Weights of a small GPT-style language model, trained from scratch on English Wikipedia.
Size: 2 heads of 32, MLP 192 quick GELU, vocabulary 8192, 1.87M parameters.
Training: a variant of Muon for these matrices, 123M tokens, 7526 steps.
Each number is 128 + 24 x the weight over its row's rms, rounded and kept within 0 to 255. Layers, rows and columns count from 0. The size above them is the row's rms in percent of the matrix's.

# layer 5 attention output (transposed), 64x64, rms 0.264, rows 20-40, columns 0-63
size [109  86  93 101  89 104 115  97  77  82  84  78 106 101 114 111 117 107  83  96  95]
[[132 152 103 131 141 199 177 132 140 113 139 196 137 129 141 128 130 109 131 157 115 119 137 122 133 146 138 132 127 132 159 121 152 112 160 128 114 163 126 161 146 151 140 119 160 154 156 126  73  99  96  75 126 122 108 123 144 115 101 115 135 102  91 128]
 [148  87 128 160 155 137  95  70  86 132 147 115 152 173  96 109 139 177  92 157 132 138 106 109 101 163 171 127 145 126 163 132  92 131 137 119 134  87 142 151 146 121 143 128 162 139 120 119  82 132 121  87 136 133 110 118 131 140 124 142 137 141 137 143]
 [143 114  65 126 131 117 122 149 105 125  75 142 121 154  99 144 142 158 185 124 126 132 183 125 111 122 126 138 130  96 106 120 141 130 131 133 113 115 161 127 121 131 138 127  85 160  75 107 141 120 176 106 130 124 154 149 147  91 133 161 126  97 116 160]
 [125  79 137 111 109 115 133 137 124 132 154 108  93 108 150 102 167 113 127 165 124  75 116 125 137 154 156 151  93 109 109 155 192 120 134  95  99 116 106 144 115 116 139 137 137 132 140  91 132 135 129 149 129 170  90 123 104 143 180 159 141 110  99 141]
 [ 83 105 109 125 116 151 135 146 156 132 108 150 120 166 114 124 148 155  83 110 100 112 149 117 129 144  96 108 131 124  75 108 164 131 144 116  86 162  63 156 160 155 127 106 138 156 130 134 146 126 161 122 102 150 128 133 138  98 133 115 121 159  87 135]
 [116 115 139 127 136 191 103  92 120 128 123 169 121 143 111 109 100 109 127 119  83 141  99 146 116 107 122 124 148 162 159 157 107 140  96 115 178 120 154 113 135 108 147 131 124 143  91 157 117 127 125 123 109 101 186 138 145 107 142 117 150  96 101  76]
 [121 129 145 100  94  92 145 135 101 135 142  80 111 139 138 128 119 108 122 147 134  92 134 125 146 146 117 127 140 138 185 131 120 144 128 177 125 145 112 108 188 121 158 107 170 128 114 104 108 168 151 132 157 144  70 105 121 143 122 144 107 180 114 126]
 [139 160 149 176 133 115 129 183 106 161 112 117  94 104  86  93 101 127 135 126 137 139 115 101 130 105 119 140 117 177  99 154 128 138 107 157 150 163 160 138 118 129 132 142 122  98 130 160 106 133 134 125 122  96 121 128 122 140  99 125 151 145 166  57]
 [131 114 104  86 151 125  95 142 134 125 151 140 154 136 122 102 113  89 112 183 115 111 142 128 159 144 104 104 101 144 135 102 129 122 144 115 128 117  92 144 156 138 143 115 155 143 140 129 150 113 113 144 152 187 162  54 141 122 157 142 155 119  85 140]
 [116 189 147 179  95 163 131 118 133 122 158 127 144 154 107 144 131 103 106 134 115 141 112 109 100 139 119 146 125 142 128 114 131 143 123 134 146 147 182 133  89 106 143 104 136 115 121 156  97 152 145 126 146 110 101 142  95  74  95  78 142 117 154  91]
 [155 136 133 127 130 101 106 103 138 114 149 135 154 145 145 104 138 116  74 142 166  98 177 148 115 120 173 135 118 152 130 125 154 125  90 110 137  94 133 107  99 152 164 158 144  78 138 123 155 126 108 159 102 153  91 119 119  98 116 161 150  97 127 158]
 [135 121 133  90 144 111 163 124 119 120 124 121 122 101 167 145 108  82 168 121 119 164 158 108 175 111 113  96 104 117 182 122  62 133 125 139 159  93 134 115 139 119 122 108 125  90 145 124 126 172 134 136 107 140 136 138 154 123 118 124 147  78 107 108]
 [163 113 153 152 134 125  77 129 113  79  86  89 152 131 179 131 137 125 171 104  77 106 138 126  94 128 118 148  98  97  99 112 129 115 130 131 172 145 101 110 101 110 107 138 131 115 108 122 132 118 137 122 132 141 183  98 101 101 144 124 130 135 141 112]
 [146 117 105 124 115 127 107 149 107 118  98 152 113 119 115 159  91  88 157 103 128 122 165 150 116 153  70 140 150 125 115 107 178 127 131 116  87 150 143 117  99 131 142 159 128  82 123 130 149 139 157 145 182 145 127 164 131 107 112 151 126  80 151 119]
 [131 132 160 133 123 107 134 103 113 130 109 129 113  76 133 109 129 135 100 164 124 119 148  90  80 117 126 128 167 118 182 141 170 129 143 149 108 132 172 141  98 126 131 140 107 142 123  89 111 142 123 159 128 119 104 140 120 119 183 144 178  74 130 136]
 [143 166 160 127 135 127  99 113 152  99 100 126 129 129 114 123  96 142 109 143 128 149 111  94  85 109  91 188 111 102  99 120 131  88 146 173  86 137 118 141 153  97 135 165 148 165 121 114 134  98 110 103 148 116 109 127 133 150 143 133 124 163 173 128]
 [151 119 152 134 152 169 118 124  97 139 122 107 142 136  89 130 150  67 170 125 126 133  83 121 123 126 110 157 157 110 135  99 141  90 150 145 142 129 158 136 134 172 147 136  89 163 103 100 101 148 110 103 116 131 138 116 125 111 181 139 167 134 115 100]
 [159 159 108 119 129 125 117 171 159 191 157 129 122 121 107  96  70 157 140 134 108 139 111 121 142 146 116 108  82 161 118 119 147  99 148 131 134 112 106 146 108 123 174 100 129 173 147 105 107 117 110 118 130 131 146 111 179 122 144 111 138 104 140  99]
 [143 151 136 120 138 123 153 117  99  88 119 120 144 120  93 156  70  86  90 106 101 149 188 128 136 107 145 133  79 140 109  94 116 111  76 131 135 157 131 143 115 129 160 122 177 110 146 133 155 126 105 134 110 140  96 109 151 114 129 134 133  99 116 133]
 [149 138 113 121 146 145 139  74 138 108 115 161 154 175  91 140 142 130 131 133 103 137 110 136 112 133 139 118 156 101  94 117 101 124 196  54 104 137 108 167  88 118 114 127 141 117 113 124 159 135 126 100 145 133 116 134 132 106 118 149 120  86 150 133]
 [120 105 145 148  98  90 129 128 128 121 152 144 152  85 123 118 131 145 155 129 136 127 127 107 113 139 130 173  89 113 132  83 122 124 158  97 114 119 145 102  82 121 135 112 119 140 120  70 138 105  67 124 148 135 102 108 125 152 175 104 120  93 129  81]]
# layer 5 attention value, 64x64, rms 0.2, rows 21-40, columns 0-63
size [ 87  88  94  93 103  98 101  87  73  80  77 102  97 119 104 122 122 102 103  95]
[[141 130  92 149 139 135 136 146 102 133 162  98  88 127  88 114 104 131 128 189  95 112  93 144 129 144 133 114  85 122  87 150 134 119 137 126 128  94 116 112 124 143  90  87 167 147 113 138 168 133 128 140 143  94 112  98 126 178 122 158 125 152  99 129]
 [137 123 100 120 137 157 125 146 163 153 121 162 134 168 147 137 179 139 124 144 114 114 143 170 112 127  97 142 132 112 105 101 164 142 163  67 124 135 120 140 103 151 119 108 158 147  99 145 116 145 137  75 157 149 158 129 152 127 123 162 100 144 109 172]
 [100  75 113 170 130 109  74 122 133 133 124  95 118 153 105 125 103  88  90 154 137 147 108 174 138  93  94 138 121 125 124 134 154 139 116  99 144 145 106 134 149  93 161 164 115 103 146 122 129 119 158 141 127 149 121 124 149 165 186 139 125 125 111 117]
 [109 155 114 110 148 170 132 161 131 176 158 124 121 132 133 122 148 128  94 124 126 126 192 149 162  99  87 155 127 160 101 147 139 150 109 127 129 104 148 139 118 130 139 151  90 119 149 168 126 126 179 164 119 164  82 121 157  99 121 125 114 122 124 112]
 [137 188 128  91 121 162 118 105  82 139 155 147 127 160 118 119 115 140 129 131 120  79 133 130  89 156  83 124 124 169 149 136 100 177 125 129 170 108 143 119 121 138 145 150 115 145  99 148 137 104 120 111 122  71 131 121 132 127 120  95 163 115 158 132]
 [133 105 138 133 148 145 169 149 120 107 140 123 128 168  87 138  77 101 137 176 155 131 102 107 149 107  78 136 137 104 138 117 125 123 101 178 102 110 147 163 161 140 140 106 157 118 129 115  90 167 133 167 130 110  96 139 131  88 125 141 148 139 137 113]
 [117 161  97 115 132  69 126 122 116 109 116 150 119 113 137 128 112 153 127 123 150  69 101 136 151 154 167 147 184 122 168 138 141 106 121 147 134 164  92 104 110 145 105 125 132  92 111 157 132 115 112 131  90 131 143 119 170 135 130  92 122 127 170  97]
 [138 158 155 137 122 143 145 129 138 130 126  95 173 113 115  91  94 121 137 174 143 122 153 151 146 114  64 109 138 107  88  83  79 103  95 122 115 118 108 145 106 102 107 135 125 136 102 118 158 114 147 161 153 137 110 125 119 136 140  97 102 131 171 104]
 [103 157 102 137 114 133 133 109 124 106 157 120 103 111 125 155 126 127 120 137 108 148 151  84 112 167 167 100 173 139 150 167 109 177 114  97 127  96 130 123 142 130 161 101 136 104 134 135 103 126 146 139 124 105 108 114 127 110  53  92 155  96 142 135]
 [131 117 115 165  77 115 118 124 136 145  92 107 161 161  86 109  98 148 127 126 132 136 104 136  93 120 157 120 117 152 121 111 137  98 129  87 116 128  98 126  92 141 126 163 124 116 174 116 131 135 153 114 152  72 144 109 120  89  87 159 111 131 114 172]
 [138 109 108 149 183 112 151 110 115 100 126 149 151 118 162 126 112 128 218 107 137 168 137 134 114 151  99 116 132 133 154  96 109 106 157 107 131 129 148 144 115 128 110 121 126 121 104 141 113 111 117 135 131  93 162 171 134 109 100  96 102 130 175 123]
 [124 120 106 133 162 149 174 134 179 106 118 117 113 114  81  84 110 165 132 125 110  63 156 118 112 132 147 157 131 148  93 134 119 144 138 138 113 103 130 132 151 141 131 151 142  88 112 104 140 150 118 109 157 116 110 155 129  96  92 155  82 149 142 134]
 [109 139 127 135 112 136 132 154 119 153  84 131 145 127 141 114 121 118  97 121 106 111 182 138  97 136 140 117 139 130 122 158 157  90 145 127 121 114 154 162 130 111 155 153 127 170 177  79 118 126 152  83 141 145 139 127 135  81 148  85 120 133  69 108]
 [ 98 119 157 133 107 170 112 125  98 124 138 135  98 191  80 131  78 106 106 139 134 138 122 149  84 183 131 132 125 133 132 146 131 103 135 130 100 124 124 123 134 140 150 118 134 154 139 193 103 117 147 132 159 144 119 104 109  97 128 160 126 144  87 135]
 [138  94 145 149 106 118  88 168 151 100 109  84 102 120 140 124 119 126 119 148 105 117 110 119 120 128  69 134  78 151  98 154 102  93 160 122 123 112 130 101 116 153 144 102 148 137 135  99 102 146  69 154 165 123 101 137 123 144 120 123 130 117 123 170]
 [103  92 122 100  98 120 123 104 115 153 128  63 120 146  84 150 125 146 159 100 133  97 114 125  87 115 106 132  84 138 116 133 134 156 147 127 129 119 111 161 111 110 130 143 130 159 116 128 151 135 139 139 135 184  99 167 133 146 161 161 107 177 148 139]
 [120 162 143 125  57 120  84 126 153 118 110 107 153 127 117 146 121  95 150 141 134 174 142 100 127 140 111 123 105 121 114 123 132 110 108 129 123  93 121 125  85 154 104  94 133 107  98 120 125 132 117 102 145 172  91  76 130 168 141 124 120 106 176 119]
 [120 145 127 122 154  93 109 165 162 132 125 126 130 147  87 147  69 142 124 115 100 132 141 105 109 165 150 156  73 163 127 101 168 123 118 126 146 152 133 121 168 127 119 154 106 152 159 126 140 142 106 155 114 124 107  99 136 171  97  94 126 160 135 104]
 [140 153 152 138 143 102 170 120 117 129 150 113 104 101 144 119 148  83 133 106 105 146 144 124 126 119 127 128 117  62  86 116 159 118 151 136 118 144 142 107 150 141 155 152 101 128 156  90 158 190 177 127 122 146 132 105 111  80 127 110 102 145 136 127]
 [154 145 149 113  82 135 181 167 127 139 164  75 134 124  95 129  79 121 157 117 112 154 135 133 109 181 123 142 125 129 107 111 119 111 125 129 135 119 135 123 135 119 117 111 164 157  99 132  84 145 140 155 148  90 141 147  98 104  96 112  91 148 130  98]]
# layer 5 attention query, 64x64, rms 0.218, rows 32-63, columns 0-63
size [ 62 106  91  74  89  78  97  84  87  80  89 117  92 111 112 105 101 118  99  97 133 127 120 113 114 106 112 124 109 122 103 116]
[[133  91 105 143 144 138 139 152 117 117 128 140 138 119 171 110 127 144 150 146 132 157 143 109 127  81 116 201 118 130 137 179 161 142 184 130 140 134 135 139 107 109  91 159 107 159 116 115 102 129 162 133 114 102  80 125 140 127 107 175 151 133 127 118]
 [ 98 211 123 125  98 140 115 108 130 104 124  87 110 116  84 152 139 122 106  95 150 104 145 137 128 175 187  96 117 129 128 125 120  89  97 122  91 100 108 129 119 108 139 122 142 125 156 109 131 148  93 118 135 147 128 142 156 139 143 120 101 142 111 142]
 [127  60 111 131 138 116 134 160 105 127 116 108 132 127 174 108 102 161 166 159 113 149  98 113 134 117  88 156 134 141 124 172 155 143 159 156 155 138 150  99  85 131  93 109 110 118 101 148 131 115 158 119 117 136 171 124 129 130 142 127 130 144 181 134]
 [152 166 120 149 111 108 120 153 123 120 149 102 117  65 107 129 168 127 121 111 181 100 139 117 121 121 153 108 108 158 112 125 121 139 131 181 128  91 131 147 140 130 128 119 108 137 142  50 157 143 136 139 138 115 124 141 137 125 127 141 126 180  80 126]
 [116 185 138 106 122 128 113  99 136 137 142 143 134 114 120 158 170  76 135 119 103 122 137 127 116 125 137  76 100  96 126  96 143  98 135 133 120 104 113 170 141 141 164 126 125 159 123  89 162 106  74  94 108 116 153 142 128 106 120  91 138 147  92 146]
 [128 140 108 132 132 117 129  90 123 156 154 136 129 158  63 180 100 112 109 132 135  63 175 153 137 153 139 126 162 140 156 107 111 151 135 118 106 178  96 126 158 101 130 134 129 124 152 157 119 134 115 127 131 150  93 130 115 162 134 125  94 146 140 109]
 [125 127  78 117 125 127 143 124 122 136 145 132 124 132  61 161 106 172 128 116 122 133  86 105 120 132 122 119 115 116 111 134 108 136 106 112  83  94 148 110 134 127 152  86 127 129  88 169 110 139 148  74 169 130 155 164 112 137 167 125 109  99 150 153]
 [190 138 132 149 139 105 132 134 115 124 146 104 126 105  87 143 139 189 138 109 133  98 143 187 128 189 170 145 114 171 113 149 138 110 119 167 127 133 167 117 137 133 150 154 143  99 158 118 127 118 118 119 118 110 133 132  91 149 110 115 124 137 146 114]
 [128 119  93 102 156 127 120 152 125 142 115 120 101 102 129 123 135 152 154  91 153 160 101 132 159  70 110  59 131  85  94 157 125 154 109  89 123 137 143 105 132 169 124 119 115 149  93 167 126 118 146 127 117 120 152 131 105 127 130  76 135 140 126 133]
 [139 158 124 151 154 147 184 120 126 135 108 132 104 122  80 156 178 124 152 128 152  89 149 121 112 161 150 146 110 140 124 119 110 136 119 152 139 169 122 157 148  97 128 124 154 130 187 106 134 127  86  92 138 122 138  93 129 113 116  97 120  80 133 110]
 [129 109 127 140 106 108 146 113 139 110 148 141 102 129 168 131 131 129  76 116 135 115 124 101 117  93  90  91 135 116 142 181 103 141 109 133 113 173 128 142 180 186 130 110 127 156 108 141  99 141 151 107 124 151 133 173 140 165 138 145 145 136 154 169]
 [121 128 101 170 124 114 142 133 162 169 109 154 176 177 104 133 131 154  97 126 117  84 164 115 138 154 135 140 143 159 150 152 141 136 150 114 134 139 131 111 123  92 121 106 126  86 103 173 133 118 120 117 166 107 137 143 133 133  74 134 119  99 105  85]
 [140 125 150 145 126 190 119 159 117 154 115 131 145 133 143 106 141 138 101 163 127 142 148 115 179 162 144 145 131 167 110 176 157 132 140 156 143 128 160 146  87 102  81  99 102 149 103 131 107 130 141 101 139 120 133 101 147  90 102  96 122 148 100 116]
 [137 144 139 153 112 123 147 111  81 139 124 117 121 141 147 142 147 172 120 142 149 159 172 178 112 164 170 134 153 161 135 155 126  91 144 154 142 156 128 134 136 124  87 137 148 121 159  86 117 133 104 113  77  99 144 118 119 158  97 130 116 142 171 142]
 [156 108 146 130 152 114 123 111 153 176 123 136 107  88 121 118  92 129 134 117  59  91 125 123 122  95  67 138 108 148 103 115 133 116 114 130  89 114 132 145 127 155 171 128 125 139 122 109 136  95 129 138 116 184  82 137 136 103 146 114  98 128 113 149]
 [107  91 142 106 120 116 113 129 105 128 151 122 121 145 155 124 138 132 119 176 136 158 147 106 134 119 149 134  99 156 171 184 132 163 132 161 137 160 141  89 120 127 117 138 128  99 120 133 205 144 118 141  87 128 121 151 127 162 135 141 149  98 162  90]
 [157 113 119  93 151 141 110 151 126 170 138 144 135 127  78 114  89 110 119 132  81 123 122 159 142 153  97 122 162 180 150  97 108  86 120 102  97 128 101  98 134 126  97 122 118 120 109 156 150  94 104 178 130 133 112 119 158 145 141 140 153 130 107 112]
 [143 104 168 120 133 137 135 140 111  89 138 123 144 173 154 105 129 102 152 132  86  99 154 138 113  88 114 150 154 110 114 138 130 139 118 156 118 118  92 130 151 123 199 128 145 149 188 128 101 131 139  98 111 145 132 112 151 101 145  98 178 126 124 116]
 [ 87 129 108 134 140 160 153 152 146 115 106 113 146 149 162  88 162 137  87 129 139 198 121 137 130 134 105 128 135 131 148 116 129 125 126 117 157  82 130 142 144 125  72 131 128 157  89 130  98 188 153 151 151 105 159 146 135 152 111 125 143 131 114 134]
 [111 134 131 113 151 131 145 117 143 158 141 112 125 179 143 107  79 112 131 146 107  90  89 102 129 142  68 134 176 115 111 101 108 153 108  80  96 148  78 122 126 119 134 115 140 158 113 148  97 148 132 128 153 133 141 106 130 162 117 136 157  94 106 120]
 [ 87 116 118 139 109 110 106  88 136 114 103 108 165 138 120 104 183 132 141 156 183 161 178 126 124 148 116 144 146 123 113 165 137 113 138 158 163 118 149 112 110 123 123 155 103 149 149  93 136 124 132 109 128 144 149 108 114 101 143  73 152 109 123 168]
 [167 160 104 153 135 122 140 106 149 163 131 140  93 144 110 100 120 159 178 142 168 137 142 135 136 141 137 128 177 140  86 126 118 133 137 127 140 143 150  94 160 148  92 129  78 148  98 123  91 103 160 133 120  91 127 128 159 151 102  93 135 152 121 107]
 [115 118 167 126 153 128 114 110 105 100 152 177 132 114 148 108 166 151 142 130 151 128 104 113 132  88 165 159  60 124 136 134 113 129 113 108 106 128 131 136 153 101 143 171 151 159 110 143 122 137 139 103 101 158 149 167 122 122 117 106  69 106 127 103]
 [129 139 128 147 133 152 151 108 154 158 149 110 141 119 113  92  91 154 157 119 161 116 138 124 123 146 173  96 101 157 149 118 171  99 181 142 124 125 118 124  99 122  80 182 100 124 132  97 118 109  87 111 123 104  95 129 130 155 144  97 134 146 136 102]
 [102 130 129 140 121 117 113 118 149 151 151 128 206 143 105 134 115 129 139 138 140 158  79 146 143 144 118 142 156 164  81 126 116 139 124 116 110 177 118 114  86 162 151 150 152 151 125 161 151 133 122 119 146 140 157 168  94 151 126  90 134 161 148 141]
 [105 102  91  90 101 112  99 125 134 150 140 127 111 126 125 134 105 135 156 140 140  99 142 189 134 123  97 121 161 140 140 108 167 123 138 122 132 155 167 102 119 153  98  88 115 107  88 118  70 132 120 139 139 123 150 111 161 132 146 124  74 141 158 155]
 [129 159 143  70 121 104 106 127 124 116  62 127 118 119 104 111 170 133 136 106 142 152 152 115 130 127 143 121 115 109 129 133 136 148 157 118 115 131 132 162 144 129  84 174 108 159 170 133 137 174 114 112 128 118 160 164  98 102 125 177 144 116 106 157]
 [127 131 143  99  91 124 128 149 157 159 128  91 118 135 186 104 126 134 149 135 121 104 157 125 200 140 151 115 130 131 154  98 139 129  98 127 101 106 107  88 125  96 107 114 118 120 137 154 132 110 107 149 100 108 157 129 118  95  78  89 157 137 157 118]
 [132  81 166  99 115  93 125 124 172 177 141 129 102  89 121 137 111 108 133 141  99 148 136 157 183 111 110  69 124 117 123 118 110 131 124 154 124 124 125 124 129 123 115 149 121 127 125 155 129 145  96 104 192 123 116  97 138 117 109  93 118 146 164 107]
 [110 122 145 120 131 106 149 109 157 122 177 121 162  81 130 124  99 112 104  96 120 127 127 133 144 140 108 112 142 175 135 100 109 144 114 127 154 106 120 108 156 161 142 144 106 124 124 107 129 111 129 166 160 120  44 162 120 134  72 130 128 132 115  98]
 [121 155 146 115 143 128 147  95 109 120 114 150 109 117 134 128  93 125  98 157 155 183 141 160 154 102 125 139 152  88 126 171 141 143 138 125 139  55 130 128 108  81 106 138 137 152 140 142  81  78 125 145 146 105 109 141 157 108 110 129 109 115 141 126]
 [154 150 131 111  98 160 109  89  84 122 122 131  99 152 153 123 113 116  75 138 109 106 106 123 120 163 133 132 155 124 103 138 128 147 158 125 125 128 126  86  65 149 135 170 114 109 149 131  79 136 105  97 144 131  95 119 155 137 150 176 141 123 145 118]]
# layer 5 attention key, 64x64, rms 0.214, rows 32-63, columns 0-63
size [131  73  92  91  87 109  90  89  79  95  98 121 107 103  95 123 102 102 124 104 112 117 111  97 108 116 103 115 115 105 117 119]
[[129  74 112 121 112 137 163 167 130 150 130 129 135 135 141 108 133 100 145 140 147 148 116 113 169 120  60 119 117 114 133 128 162 131 127 132 158 159 127 197 137 145 137 183  77 141 151 122 120 125 166 128 123 125 140 103  97 130 118 164 122 117 156 131]
 [128 130 133  76 154 123 128 106 157 152 129 133  90  82 140 142 104 118 103 121  98 123 125 159 141 109 119 120 138 115 147 128  54 106  98 112 124 105 106 103 115 119 103  79 140 114 136 125 155 152 119 135 127 112  57 133 141 124 138 100 169 155 115 142]
 [129 116  90 148 130 146 158 137 118 118 110 138 129 129 107 112 123 117 114 123 168 138  91 111 141 122  95 130 122 130 124 122 158 124 132 116 156 131 148 146 108 140 181 180  87 165 133 122 132 144 145 129 163  97 160 132 121 116  97 171  74  73 161 165]
 [156 113 149 101 150 108  93 153 133 127 108 139 154  68 137  98 101 149 142 100 130 183 108 144 149 133 108 111 141 138 136  77 160 125 145 139 141 128 139  88 118 182 106 117 109 134 134 148 151 132 135 157  97 132  99 111 106 111 134  82 140 144 164 134]
 [138 150 142 111 124 139 118 121 134 138 148  93 120 146 138 126 101 167 139 124  85  87 141 145 101 165 160 116 163 160 105 148  90 144 104 153 123 127 118 119 149 120  94 126 164  83  90 171 115 118  91 131 134  96 119 136 135 106  92  91 171 153 110 112]
 [102 139 167 112 151 105 124 124 102 161 164 155  78 146 172 141 154 118 127 165  86  94 121 110 125 149 154 124 148 114 113 130  75 136 124  99 126 125 109 109 124  91  99  77 171 107 114 106 101 128 140 104 133 128 111 114 146 138 136 130 151 152  93 121]
 [111 171 179 145 163 129 106 103 108 100 146 159 157 139 159 180 123  93 120 109 138 138 144 118 127  86 160 133 152 138 113  92 131 117  85 120  95  91 133 119 121 115 103 123 138 100 150 103 132 173  89 139  98 105 131 146 153 104 112 120 123 145 116 148]
 [152  97 155 104  89 118  98  93 140 161 127 142 113 130 147 136 105 118 131  89  79 129 125 187 129 153 140 134 123 139 143 139 122 106 102 106 117 108 102 101 108 144 147  89 154  97 140 122 149 124 103  81 112 136 102  90 160 110 150 112 118 172 125  94]
 [ 92 145 173 188  86 117 124 107 121 111 132 175 134 127  96  87 132  97 155 141 133 115 168 104 111 139 121 145 116 143  91 125 151 132 121 141  86 100 130 122  93  82 152 122 120 128  96 130 114 119 132 137 141 101 177 122 141  99 112 116  99 137 119 155]
 [136 100 135 130 142  96 142 133 157 157 123 110 119 113 156 150  99 139 127 115  98 140 155 115  98 142 136  96 126 117 123 132  93 131 150 115 109 156  89  98 114 123  98 118 160 124 164 159 111  91 104 104 134 166 130 137 155 116 118  99 208 150  80 109]
 [101 110 135 174 127 153 154 130  88 112 139 157 139 134 174  97 157  80 121 135 130 119 122 124 128 120 134 136 136 136 185 129 184 119 158 162 145  88 164  99 130 124 143 193 134 116 144 129 159 158 134 129 135 133 117 113 115 115 120 122 111  85 110 129]
 [138 159 137 110 139 170 114  73  76 117 126 146 101 157 162 138  95 153  93 113 134 108 114 129 153 111 121 111  90 147 121 170 122 132  93 122 156 110 108 134 140 132 136  86 120 134 183 157 115 153 100 101 134 109 141 133 149 145 135 169 136 103 104 120]
 [166 163 136 149 121 130  99 117 183 137 100 108 105  82 127 142 125 136 145 143 131 164  97 138 134 116  89 148 137 135 101 115 176 123 137 170 191  98 149  99 154  96 159 136  91 159 128 144 150 116 117 153 111 143 153 136 126 112 125 123 159 129 134 127]
 [123  98 121 120 161 155 100 142 143 140 158 114 149 123 124 104 146 112 119 129 107 143 127 153 147 163 152 164 162 157 133 146  70 128 141 137 116 113 126  78 122  96 171 126 150 130 145 160  97 134 145  60 128 172 103 129 126  96 128 118 131  96 115 100]
 [133 127 117 108 106 133 149 172 131 182 169  87 115 112 169 137  97 158 114 109 109 119 110 151 151 128 131 124 152 134 126 124 142 161 149 135  90 119 104 108 117 154  96 123 138 120 145 163 128 164 144 131 146 123 139 143 154 116  37 138 133 143 118 105]
 [109  94 126 142 114 131 113 129 117  92 117 165 164 127 124 116 145 114  89 129 146 131 113 110 145 132 126 112 113 140 164 126 130 142 135 116 138 109 157 186  94 123 152 135 117 130 132 113  93 114 138  80 104 145  95  99 116 126 131 185  78  64 109 158]
 [ 90 120 131  82 140  80 145 130 142 109 134 121 113  64 101 145 142 152 101 144 145 126 184 116 142 107 139 155  87 131 118 164 102 130 113 148  96 146 106 121 152 125 157 113 108 103 143  67 130 131 168 141 111 142 141 134 142 127  95 115 148 146 120 125]
 [143 103 105  94 146 132 169 129 115 143 144  83 111 131  94  96  92 111 125 134  82 118  75  81 147 131  97 109 161 142 152 113 127 130 118 118  77 109 109 118 108 116 108  88 123 130 142 112 125 171 127 134 156 139 107 118 120 158 136 138 118  73 142 125]
 [116 136 134 111  97 146 145 149 133 114 131 132  90 144 104 116 129 123 134 151 108 118  79 126 114 123 151  70 110  99 152 126 124 144 169  60 169 121 176 135 121 109 140 109  79 133 105 141 121 126 123 131 174 158 165 109 119 145 108 136  87 123 123 128]
 [132 143 149 192 147 112 105 166 128 134 136 136 171 151  71 158 145 136 160 118 124 183 120 117 113 132 112 147 129 116  93 103  94 128 121 127  92 137 134 125 136 101 137  93  97  95 130  95 131 115 124  79 134  99 135 149 140 101 159 108 151 110 137 143]
 [116  90 150 111 141  97  73 125 168 129 124 125 154 115 125  89  90 126 133 165 124 168 132 133 168 131 102 116 146 126 165  86 131  91 139 118 129  94 119 131 139 146 117 160  98 104 135 129 133 173 132 145 154 120  89 121 118 159  79 126 157  97 122 133]
 [107 109 100 123  79 122  84 153 126 182 128 119  52 110  95  94 141 119  94 108 100  94 123 171 129 134 104 120 145 113 146  98 109 119 134  90 131 145 147 118 151 132 132 136 104 131 113 116 113 115 125 145 170 145 162 151 153 154 128 136 115 135 105 130]
 [119 127 132 138 118 176 158 127 126 130  65 152 125 131 138 137  91 103 126  98 157 131 132 154 104 136 125 119 138 106 160 156 109 126 148 195  94 103 131 130  71 116 106 114 181 122 119 128 124 139  86 100 143 128 130 137 152 139 158 135 167 143 110 149]
 [133 117 159  86  96 114  99  92 101 148 132  94 108 104 114 132 184  80 153 142 104 199 105 106 149 167 168 133  97  99 141 161 136 121 132 130 146 133 151 155 124 130 161 110 101 117 137 112 125 131 119 118 142 108 140 113 106 132 140 143 124 153 105 132]
 [ 81 137 158 113 119 101 109 115 147  89 131 153 113 157 130 135 136 114 157 135 113 172 128 194 121 135 103 116 136 136 131 171 131 108  63 151 139 114 162 106 130 133 121 118 110 119 108  86 132 182 168 143 137 137 126 137 116 128 117 119 108  82 128 113]
 [109 120 148 161 150 125  91 104 113 151 138 196 125 154  73 125 113 128 142 146 110  88 128 140 171 146 134 130 132 144 115 102  88 140 141 111 136 123 139  76 134 158 163 163 100 134 141 106 157 109 140 143 106 118 152 147 146 145  91 124  99 149 110 107]
 [137 121 126 121 135 179 141 105 199 106 147 136 117  99 115  77 134 149 135 134 132 133 127 131 104 149 118 131 134 107 145 157 132 137 104 110 105 115  52 156 143 127 103 130 125 125 115 156 139  71 110 148 154 136 101 137 130 158 107 111 150 131 154  86]
 [124  98 105 117 141 142  80 114 135 113 127 109 114 121  99 136 112 163 116 124  86 124 118 132 110 114  92 158 128 133  91 197 131 120 139 130 156 111 129 121 140 159 155 107  99 139 118 174 117 108 133 112 191  97 116 152 146 141 141  88 111 172 135 107]
 [131 144 138  96 127 147  77 121 191 126 103  91 113 167 143  92 100 145 118 135 113 164 125 109 136 134 107 129  82 128 125 131 136 125 145  87 144 136  84  81 121 131 124 157 136 136 109 143 108 128 134 158 124 142 164 132 116 120 120 151 167 118 100  73]
 [ 77 126 129 110 140 107  97  99 102 117 121 116 120 189 131 126 169 132 131 119 115 146 126 127 125 135 159 132 109  84  98 132 165 116 134 117 134 166 150 164 109 141 109 169 112  92 149 149 164 157 119 122 118 109 151  64 123 144 152 152 139 153 145 106]
 [107 126 103 121 163 134  89 129 190 186 117 141 112 124  85 138 136 128 145 105 157 102 133  93 101 139 150 145 143 135 122  94  69 118 128 130 162 143  90 153 123  98 109 126  98 146 127 127 134 118 109  98 103 100 126 114  98 130 134 116 119 144 171 106]
 [111 125  52 140  89 117 133 116 135 109 113  85 100 148 120 172 161 131 106 147 124 142 160 135 203 127  97 147 107 141 126 141  95 154  89 131 150 125 123  97 118  98 119 107 126  95 102 131 140 124  96 143 102 118 136 147 109 124 143 137 125 139 103 121]]